python train.py --n_layer=12 --d_model=256 --n_head=2 --n_kv_head=2 --head_dim=128 --d_mlp=704 --vocab_size=8192 --activation="swiglu" --norm="rmsnorm" --norm_place="pre" --norm_eps=1e-07 --positions="rope" --rope_base=10000.0 --rope_fraction=1.0 --qk_norm=true --attn_scale=0.114 --bias="none" --tie_embeddings=false --parallel_block=false --extras=["some layers without attention", "local attention windows", "paired heads", "value embeddings", "a smear gate", "capped logits"] --init="normal" --init_std_qkv=0.0367 --init_std_o=0.0 --init_std_up=0.0367 --init_std_down=0.0 --optimizer="muon_variant" --lr=0.0201 --lr_mult_up=0.625 --beta1=0.95 --lr_head=0.00906 --warmup_steps=91 --schedule="wsd" --decay_fraction=0.885 --decay_shape="linear" --final_lr_fraction=0.05 --batch_tokens=[65536, 131072, 262144] --seq_len=256 --doc_mask=true --train_tokens=771700000 --steps=5447 --dataset="wikipedia_en"
Each number is 128 + 24 x the weight over its row's rms, rounded and kept within 0 to 255. Layers, rows and columns count from 0. Numbers have three digits each. The size before them is the row's rms in percent of the matrix's.

# layer 3 MLP gate, 704x256, rms 0.244, rows 430-463, columns 128-191
102:163135108160132172124149090132141158123099125098128148134164124142139134122118100115134107084148114127160160162141150125134131149093141147123111197131133144139081113125130157136106078092141173
105:142103120140112140137150120116085100131126102098096134100131119154140138130092120151142130096123131101119114134113102144148133146120144145139075113084100116108145135118126125137129143127133106
102:122118159138114117110175129125107174100144114147127106152140128116127145104139114144158180135111107115156110133156179143147127121134162114144093169126125086140091082137146157140135163119112141
108:123155089138113119127087130131140133105143140157120137066115099147097114117119157134080139078138105159104135116130153140143152100072107150100150147114142123120101145176126127150086099095112138
103:083107098139129115130070114090117159135103108099166157124144119146132095126094148145138136128168115136121114152142170131103129151118112147090111109151154115095058107122082158113108118134108132
100:100093138147143199149158124130130135106129106131106122139132126097140089126111147115152157099151095141136170124125152125125165107109106138129142127141113136159170142163133168123124123134110138
106:143090078109160141117100125112087120190137128105154130125115099125121131109118195139136166091079150141145112139095124139172132154115136114125133126115150151140121097132120124155111149162136125
094:127154167112153128126158113083125125150166087171127109124171144123131130158123138089146126079095140105135107171119113142143117092171154132131095139118110126130140111114133120145156116137124140
097:099125184145133142122140139163140123114131094090152116130188112122154144113166104153121126096123169087135107144139151122161113132140103115098088145151103063102143112135121082075124157109140108
104:150120136111101128139102136145099110116138109133162152122105099128108154099122117123121118128145152110154116161076164145142140102113094128092131118104102168100104109168095186135159124135091111
097:101122136153113109101137135152128186119089114130093122102096122119097110133181162107150136117112135163153124122133160127119138160174142104116175127167156106146139087115133139090136111133127152
105:126160127113120149124134187125118120101149127120143144114127093109133148125130111110112117112137116100127105116128129135204090147144105127109149108137154127135154167169083120118142132152148121
098:159105128140075159114150098109139119126081130111076085140138079154123114119133111113126123094139119121136068175122112123129101123098111113136139156123096159129078134129104104131130109121137137
098:126168128156128124123146118112125174126136140159114102160171124130090151111163154107080160134191090088152147151118121102112161170177097125157139162130132124115117155139167124176105183168167128
103:114091128144146125107155157118105148141140139173131144140142155128107150155119142140111128113128145109125127157153143126147162167149168122154152128128153099151139116120131126102072162075139142
095:159108141158119129152158106143163135135128149129136097141147110129096086135167130125105181085104136091139104164163120091132149109121107110128128125128148111161118144105139120082118132132137143
099:140144126132131113164100114156117145083150112112098136102144097096170146122114140122132179115129113153136098125150085150137115101112108109103096147166201113105110101105124154062138164132162119
098:056150116130173135131098127139108118100127099112114116081188070092087091110084152111100103153113106101104178127114140132129146109120131057169151172118167135169117101129135096139136104116141139
097:163132123130087091122116122132194081142115150143092169099138124147185125153127090134132093138141085157156179058136142103115110169143101114129153140103142138162109097163162138175125142092108147
104:117162146167132121123142158151140138137139150171094112134108118110156133078097136157120110111163139145140135155109179118114133087106114145153101102137108112163092132127116112105095108108134095
097:117124090087108107122129150145124127147174190143121162104129106119107192133119127125134153158135109152178143160125131164179122157132172123150092144153111097126132137093106123113126100136129123
091:125122146099175136129150058157128134101104124142084115078110138127131118170095123165067100154121090118172098094110126127106128134099175080108156190159136113151146141158101118112147133132110143
099:123128129158145116157149111125120131162084122113137143123155119127111105121135129112127069191117140112124155166141108144122136131096140174149127154105112120137125101165134109132148124143104117
099:123182088099141120151116151152126140138147118099150145108145128094173154173105101157151121128131120133141110098121113132144104124134120167150167118133133116174133067098100106141105103147126120
105:158114150057160110148128098114156108111107117102168106188155153156086107123125123139152155085128103131127125109135101163123122078113155137128168145123139119073141102113127144097100143116142115
098:102111130111124136113117137118123152129140117105112071130180128158112135131129096145078157135113147150150162082152108126120173143137145146115131111100143166052086113115118131135115148114060168
101:126116051140148090152111140147090131120134131113151097137134166134150089104098126157116128097144166144135168174181142119105100135157132128145103075105152074152152140114138117139119150127110116
093:124118127111156111133168081161115101103161087105063106133137064160151100157197129111105078140123134167154138119130138093158172121130107154145076127154100140144136141135136148162154128146138119
101:100094087144104110139073112088102140134132098131140109132123149153125113129114122111097171153134141136135110077170103144129147167088124129131154149128120119163177131117158144142150131158159148
096:133157097130150133118137112129122153121139138101106166132142167119178157113127097119155093143135139128139162151150125139124134143143137139129124124156099145097120177112097145120137164159140147
101:115115151108113138156153124156150127115075136095091131141168137174147120130132143139158107112114120135124126105107084117156136150112130149129170117116110070138169140163112132103123137087110117
107:165093133141158075144144153150138149089158125135117134150129137124157100134161124135129147132123136138148128145167129151123165148163122146158119175125101113101085108155094112119135148098119129
104:103141127105146115101145069159140154122176127139139110179160118140154120118098109112108125110140127156140117118150156115132137136137083106157138132096110108112150177155138167151105129138109148
103:107158150101092131117076146093135149097138119103165158119087100129163129124126088145133110096153116112175133147114142147162137116115130108102090094137115125093125121105104106118103144124120121
# layer 3 MLP up, 704x256, rms 0.281, rows 430-462, columns 128-191
099:120089109125100089094113114143110102163127102104134117122144154106123145132117123166086101179125106138100127117144109136121172115121056107144083119100034126140153149142106100135119154127103136
094:148148105158144125138145116112112129105101134114112149086130123133147124104129068118147140128161137120129105136097118180115095099139143133153118079120145087125137126120102140140102134129120137
094:154133144143117113114151140158099157118153115115120177118116155157124113098091135093111131124135137141101087158126135153153128113143116122094096133150139094109143073110114146140161149193154154
105:086082109116115110116101118114131119107132149092171147146106097121126130136109157160106135119141142109107083119115089131167125110102116162106116126102133106115120175127089138150126112077104088
102:102139101152119085113147100130131116133128058096161116167157176109152126138135158168145118171076105100131120132118166148097111150159151135127121144111119098140128168111148157142087118146140132
094:107131113173139116103104159104159123134162127159176142084115109136092086150119138127145181133129149132152123143121116132114120136138164155104169119074099124163123104108144121101181132160102136
104:113129161174108112099132090137115069127144086169132144119118127133150127139155116156165156144121119177095151137146131162110134098155118130128132128121153095139129123178116134167115143101114105
098:149118083085141109203134116164136128114158131137128108090087146150122147075100126162143123141148087109105112162123099140127120088135102129127132153101112135097112128133142164109137097133087097
095:100163156140109169141148117113100094136106136121128110143170108130129118169121141134139091079118165085158145089167079115160133156125113120180130165130203163149094087142122134099139122084144152
097:122135133123194143110146090145096136109142178121094128121132154110118113147149137124143164136109163113087167140106129112144097098097182147132131156099166096161125168084165110152128132144108102
102:161137130082089120140126136119159142144142094146161143128136120133114086113116112140117141108093182163140177144147123160120119111173100157138139163145141122122127098111137119177099147131119129
106:119131136128165139109131136130126141128099136099165115126104100100132126140122109161127124150097099123129122133134162116151141130180121150136154082126148114116124137098119145151113133157125142
106:146131142130148147095114093113138139105093133108086082149134130141130129135098129137137161149164136153095078114135085154122107119129126088120123148071148146123059156137124107096156090131142133
099:128142083138131106152131109097158173130137162105145166122164108145101138087112121115155130117143108150126146074102143165150160135127125145159145140164158104144113106114151106108181121122135097
105:147117126125130112129123147107134107104145176120144082092118144099150101110101095117119121155168187040122139138072124131136161130098098093112061107127130173135139119119141143171148108143148135
092:135135090097117150140126097134099177175178104157156098109096131160125112134153154150110074169159194141139146124107138171153112121093143123111162116157142148124143105111123127125184123147123154
097:103150138108147146103148131119109131170123141147100102129157161119147166124114136154125076121114128108141150150089106072132137142140136078129150134139158143174119134128176122141140132126139130
094:108139142143139082081070120122113119091158151159101116139124112086099149163134134143105082095099076121104150124096130095132131131097140131134099150096141110120132139126083104134101120092139143
098:114145082137113160117132174115107143118112132144176128149134146126104117099102163099126139066137115157110080131140148169092123142166140132129108144116135089105145110103144155089136117152145123
098:156105134153132163152119103139134166122140137135135093151116168127149149138160112177152149122084133100118113087112157094131130097160111110134150116104174079118071140143118148132124125098131156
091:137137105106088138081153104117191100131121132134106160132115156127107146084120180150135139077164111145136152141163155133109128104141171125136119125110155135152138118144155142124136145124097152
086:128098142166143128151133123114154097100116158098147114099117127098133136140124171118149162112147140104129123145139182122175105135105134133100118141122095129149108148110111117163127168087150140
097:128105154131089131171111110124173119103092145136146116126108121164153106112078124120113132143129127141100162125155108163159145130102140167120153140146102131118118153114156090133154121127133124
094:116100119132113059164060123115128142130111144138128121148113148121115123112180160135133096101124082137132144112097095140125150102096121130128145103175140097112136136105118148189143120072120153
114:117088129139094140095112110075120111117127104129147183151111117180146158100104147127142146071150110154101129157165128084161149185114154112143138117140110124105123119127142060104114105147133132
093:136171122103145111148112158130164144175122176125112115112146131148096081147104128120161136145140091131112146138106102145098106085171126192110117138139116108103145107103111118121101140109097117
101:143128122074093152124113121136139096152106152132171117096118137112130092123159181071126101136129164113132125173114150118126102137113167108116114126092129170162129135096110142162152089098105147
092:154163084143113112150164124177164151116142107085107161104138140128118120088125170102138149099185131104118110083121102101097114076172148123070089149123130143129113144154133141153154106106118130
095:179154167115178133136174124163138143150139157125151143150117141106152181116111125119144111113145130093128102142144153127101124118143099151151135127166136130113109127160110133177125159105092117
093:131123146136161185126120164142152118111091165108098100086129116138125121138143105116160158156140129177151110169141118134142107151163114122123101113140141156143088144137108098147165136099144162
101:143099095119146137121154112120139134141108099147117086148104087123152105129186152103126128126096166143107140143096149090071049099142144168133111155151152150116118092124159140134111114122101129
101:139108140151070132169122079126110135126168076161105101117173125118134146115157102079157168153132138127116100109111131137137099113158119133126137121122102132126109136128117121119115122124146167
107:113062135136142095107084129128119069117112136133122059133135134159160148100137134120116133150140095179149138155116134124075158142163124115176088133167137144118085139122098110147115111165122129
# layer 3 MLP down (transposed), 704x256, rms 0.587, rows 430-462, columns 128-191
099:113112130139164083127112125163167112122123114136092111128131097137144099122117128116137077139126082146121120146139110127146159131121137111120119163108057120153112123138155117160109108139142134
103:150134132170147098106174148114141118125117156135104124105132100130135098110140085128126121121148154162128176115070143143133126129112121129118133105138109169118097159139131114131134158108125171
100:149095091155106119099140141105131148124165133133173135137142178156131140128150174139115093132138097123101109132148146150123168102143119074112128108125153114108082126163118147150136114178140099
102:126140103135077119153127087142130093120099151106143151162136152152135168132159126145137105107123107179145132144161166135093154099124099130125118114144131098126123125153125125142163127070144130
103:178108175112153134098100108126138121132128116129103157148167149149171135135128120102149108103099162172140135137150107119118138147151131148092134154144108110117123123096094148086119139108121081
091:109158155137108107146152156123128103133135141128193166143119082157168130111146132065146126111126091136108148148101120144108175145121159141123142134099143140145152154102142124140116106096163111
106:099102121111144129098085107164130148121123114155136138083141129119087152172147141103151114124135142099116151150115108162141124150083104120107124119122124152122075107148123160149138150094118127
094:149159130131152110116120118126103107152155127121123112120136142172132097169147188143125135124099166127143128129130153149132141120129089158117138181157111139120116119136163118146115134124143106
098:141132109165112147154140132140149101116099095147117104117182151145161138098148128131137148140168111116174147150141174122111139134126140155084154115141126120104135115120145107115136100149087178
098:111095171146096139172156136076142113123144111140091134122121163130146133149111128134157142102127149172117116150135132127148121169132172129125140144087140143149102094151130093126137117144097125
100:126132127107148122131091151138138148137120141124103073142164118155115180133134125127128136154094168149135107122143164150132156129118122086154138140127123113128105125126129129081143160143187166
103:151165152100124086111121125122146121081114110122143135113142157097130128139132110134126122105119126145112112095157144108132116150109130156081131117118155121124127161167122122127118106170142138
101:116132128119133125123133089136145116138122168101147105103126128138133127095146138189106167136157088121146145091126127133100105144114133105108078089151114125140160137108146113147076090122091149
099:135128188146131113110113169167120114151109150182136085080117093164143172104132160118136152132143134156093130160146154112095126132119118119156169129114143116102132129189115123154171169118143122
104:101119124161099139141122123132128115112129158117117136089150093118148112154098126108126160115137098068147161141134167103160119137172121144131070120067113115171147145131114111093123119133116145
093:155133126155159131154091138110132153096121184094111134137176085106105099134091124123143088149123138106163098128138137151116138127155132119099121168110123153122095094100120130124091138121158147
102:101131116110145180152123138105104145100093120173175112143165130172150126146158114130143129129127132104110133097110126135092133146106145079138137123109110143163159161137153139130111081134134098
101:121147140120134147134170139168155087140103147128125107153113075113145092124099110116105109120152141129090165117118119107124133157124151115093099100109109136143123115121145076149107116140119144
099:121116084104127134118118124150154112126109100156112140161141105148130123115134115135113114164101180118170088113178154122095159134105096158155146098147103115140106150158054119091126085117107160
103:117128108103095084162093115160131129132163130111125145123107128098105128103091102151109134112098131121100142142121147120154136149134171155115105134160086125128148190090127134102154114136157115
096:123146111113136093125111122167127156095134109146129160157122172127124179115130091139085149135166119124123094104104114073098125130168127148158114118127147114096104105154158093116135131156123147
087:120138141176145153137105161180104141148121099160110124139135139140102114112092119124107145150128129115143107132138120133101179124131131117130139133160128121094165104107145138110144090138124111
096:137098068125129135114146133100089184155139114131141124082131133102134116121121143133105094134147139127173115106135119111111114170087146116115154145125124145138147130176116148125129100125048161
100:115136150133118100169134129089144110131127093131140100158100113107164118114141097149151108147124089160151089142129121126140136149099130150090142135135121147109122113134111088162147118120087086
110:124119141096151142128149125114122131111130125106149117127143103163124078144130186126146154122125096135108141112124198120123130128114174162169122157101133085107124105122188162151091137080130101
096:148140099098091113161163103116137151108108101062097074118146137162100093130124081125091149121151141172081135127130086125095196139128137083151171123136159134129129092104117104153154144119157141
101:181123141178138121113147127138139087119161164134144107092090125105159131173128126094109174139112157143124098163141129155083132117102130130122081146132099178136136156136140138127153132101132108
094:132132156155071144123138161112155139091102122098137120150097087160117112131173131122145060141170098138140160149132126112111137103106116126103147117101169149098100111166101176126124160151179123
098:116137131122165134098143138110110122123158101108116130114160125083139073151110126104132098132113120091178127126126086142165105097090087110102116122125105114138143135158143115103155108149103121
099:068149087143171139136137137128098140127124120173110097150124109120108123134110118116157124112084114132087152128147123089135154114130155160142137124111122177121095130111160131140144097166122118
100:128136153130111154105114103092075131142133127115130159124099149114161134145133134115108083134116095148135078086130093167104073095151123142090146167133111110176113143098147120106105127121126091
098:115151108155106163152131173104150125110123093089132147180134145162118140123158151153143075159088099112090119128139118129127100134190115117106115135102170101136123128137076133120141093141151128
104:124138117153127103153116097122140115119107144141139121106172125096160147131143118126144101137123180134103101104123118114151084111103145133094112103133133129146111164113108123109124144136153173